config = dict(
    norm_eps=1e-06,
    attn_scale=0.0884,
    init_std_o=0.0,
    init_std_up=0.0271,
)
Each number is 128 + 24 x the weight over its row's rms, rounded and kept within 0 to 255. Layers, rows and columns count from 0. Numbers have three digits each. The size before them is the row's rms in percent of the matrix's.

# k: layer 2 attention key, 256x256, rms 0.0971, rows 190-200, columns 128-255
# q: layer 2 attention query, 256x256, rms 0.0962, rows 191-200, columns 128-255
k190 087:136096115105127142107148147115106080110076128136166117098158147136107138148136134182135110131123110179119161149130141108154149134110141172103163138116154160124111132108155135164104095115116128132119145137140124132154143127132116152114099117127142175082162120140140139080147148144109139131138190117136146119108085130067137086136126135125068138125148135147107101142068085118145115133129
q191 087:109101113130106099094137119134130138139157143134105167138113106111142130196148152159153129134093116075111160142127121099134160144152131098101157141129111144105121134120118142111161144173108099182104124114134133112098135140123132144144133105112138133153175155108130077120121173139154116150151162115135120109112145146153107141126153153075144121106176091134144146101098126124127137086131
k191 088:125173126129092095120155106140111104076111110151137095113116116129136140099143134148154125100121155099127128092095140148137107115139112117105085108154137096170132114149116124140169150109103087136102105121116100122076146147115133135101102139145108144109164160120106088144135142143128112177142084108130172122125127121146130145140120147094106109118113074080130103127105107148140096125121
q192 111:123055080165144164118134140153112131103112143101100134166124146139126139118131160136142154192126151085138144131109165117127165132129186116116151142126130110094117125093150105149117092135126168121137144127147139113146091107158164128105187110147113161103115142107127109094118130082122111163123153163127154171122113069134137098148124106110123125064143136101143115143142129144121115099112
k192 110:110062103181151139128133142173097143102125138118113124148115151133119139111138147103116153180124163085131126133110167096122161091126166144105141130121134121076135128109133104138110130134141149123141137126153135106140082113129176148126196110149119141112117143093105117101140143108117115182123127155125166165118121085125126098152107112112116119081158142104144123146142114128151097091108
q193 111:138094106130134046139120145122107131127170122175141141101138127087102081143154095148122106145139123114121154146127133155129129108148112138110141144094116119151126128089123156130144132127140106118124149128154142123158103155113115128113182152108146138141149116126145093136136165111073151106189111179120070128154128095123144140109120118119126155116149074152115136127141144122152118129120
k193 109:150092123144132065157115134123130133137156134191156153103124123108099107153159075133130123138127132123131167113132142149116145100144137115116149158081127125137113137116129158126140117122132099139133134136153138146170111150123110104113180150103153148134123126123151110136154145114083158104183087146124067145132120104120141149099141116103117146115138091158113136119147143108143136142121
q194 109:164126148112138124110151140144131148152120123132133122099147161112091104118121126185156139153140149141110140101123111065088161113100127152142138159168094165160089159125130123131103120099101110124159139097131110152136135100153145128133156111112146146110104149135126124108144135181107131167118135128121142127134122104135123101112136120130159067197134134126110144119095094135110102114138
k194 112:152126160111127119105137126127137155143110109146144108101158158131093115138098118177153147126126147143094119108112102081093131107085119138187138175170092140157097141139110107101091131097094128110144155114135114128117127117127139134126171091140121127128110138136097134086119125168096150170134156117118132129137125131141123115105143128141156094208145119120108142140106062159111128122149
q195 109:163142110150096139089164157073123104124113133180118068117121162114150122124152126100093172125132124143139140155088156118179109109137103120144113157145102074166126170152140100094080127158186138140148105127147111128171134120109104108142141125142154150132197144093136110151127137129171100142131147149123135140121110119145110128136127097106099133083135161088157121101140106096171136141119
k195 107:169138109139095126080172147073120120112148134184112070110128170093170130118167125109087165127115138124131138159084143115156121103150102108147110132166108099144128168142144124102080124142175125140150104144138106119169103123106110093158136128170132150136200153110122084137113159134162091132141116153119129140134130120124105155140123100116114116100153134088154104102125121094195112114128
q196 116:139116149088126166118148149116127101140122164108132117124133107103120105086156125085089129111148093119138105091155118138133113155126113146125099154152175108118132098097079126107137115138117115128150114129134139098142160137116109151113139107149089117076140107120132094105106126140136114138111146140130101193186178122132170123116158125058146148121093141106144118119153128139108148144166
k196 113:161130142102128167129155147135122110131099165113126124125124107116135116078158123080106129126156087121149094102152110129139115133110121140123115134160160112156141111098080123140148108136101112134166112132138133085141141130140096147094144124148112128071135119100127095116098120157151097131118139163141093176162168093138146123117159131055138152138104123104127115126148143117116142138148
q197 107:106084102126125163073128138140173106143139108155108094110138106083114099168136096125168132114139165156099118121162136141145136102112117137148137092132161114141101096134136109098124129142103108122100134124155141099133132122134131102144091125109139096146137130115171092123097097109091126142103091143158104126127051136123136122124147154127084179085139177155142102135111134143126087179101
k197 104:123072116133114143072129120125160113116144111145125116118110113097134086156152109152147134118159175143075135157161144133147145112086127124142132100120141116178103099147136108062126137158114145119099122104149147105145149127144146093114089129125142077138142116115169085119105101118105148131108104157164090135131054144126128142091127139126097160084098164134135104126092129142121103204132
q198 109:118165150146101142129147109140106151122165103137149139119084148108118122169100096114121113107151119094089138144114146153108167128153157120149140161159124083119133147139113152134091112110121133112138098087120124148126100141137147095120157130201102064134147142106129140126152158118126139128138097165140144134118155135125148185161133149128104125157135151092108134127111145145096089127105
k198 111:118170158131107141107147112157126153123146087152142153103089134094080123178120098104125115115126105097101128164122133137114167132160135143163134157146130089134148121158118142148095120106128150116160099131132117133126149127138142118099184118215105089151145148098111141129162149134123140135145090163128160123123149134113155195129124133157093119154132167105116127132138133132095089092104
q199 115:088140112114155140119165158091091173127161167120168130093089126096100105100120137080140138111127087108113133133129152102146125119114148126110149128121115123103107108092146127085117087053103146131142086169096133111165124116124145148120108127098150126132164138176106094157112157112138154124167127063144111124133128119139136118124104122123083107123147109122116129140134161152126137166088
k199 114:092145117122157129112166170095069160134139168121172145111073124112114117088112156095162125114112085107114145135119143116132133126109127134110150121115141132113130093120138129086122072063108136123136093174108144104134130137127128146142112115127132144127171136173118096170105139152127156140157146075140105137125121099141116133111113117134082125126153117121111131133139158145103157151114
q200 111:101169098150142144118124122167147112123126149143160131103128092148117135109123090135149095118116114141134122135142168115098161137097157134132134151111114123114173116158133115089134121108136150149112135116156091127154100127123119134163129139123114127108154100146113121111106146173146123130115135206093135116115091122090097175074140140119132114103129131140093157115129120137104121136190
k200 108:105171117137157164119149126167154111141116151144136119118125100134133119108136078160147122137119096159136144128111177103085145111109164142156135156097131137133175115148142097091132110096129136151118102108182081131136112136149121128157132146114120135156150103148105121116106156165151143137100133181093131122123095114118112145068137136123148116101157164146118141096124136162132110124178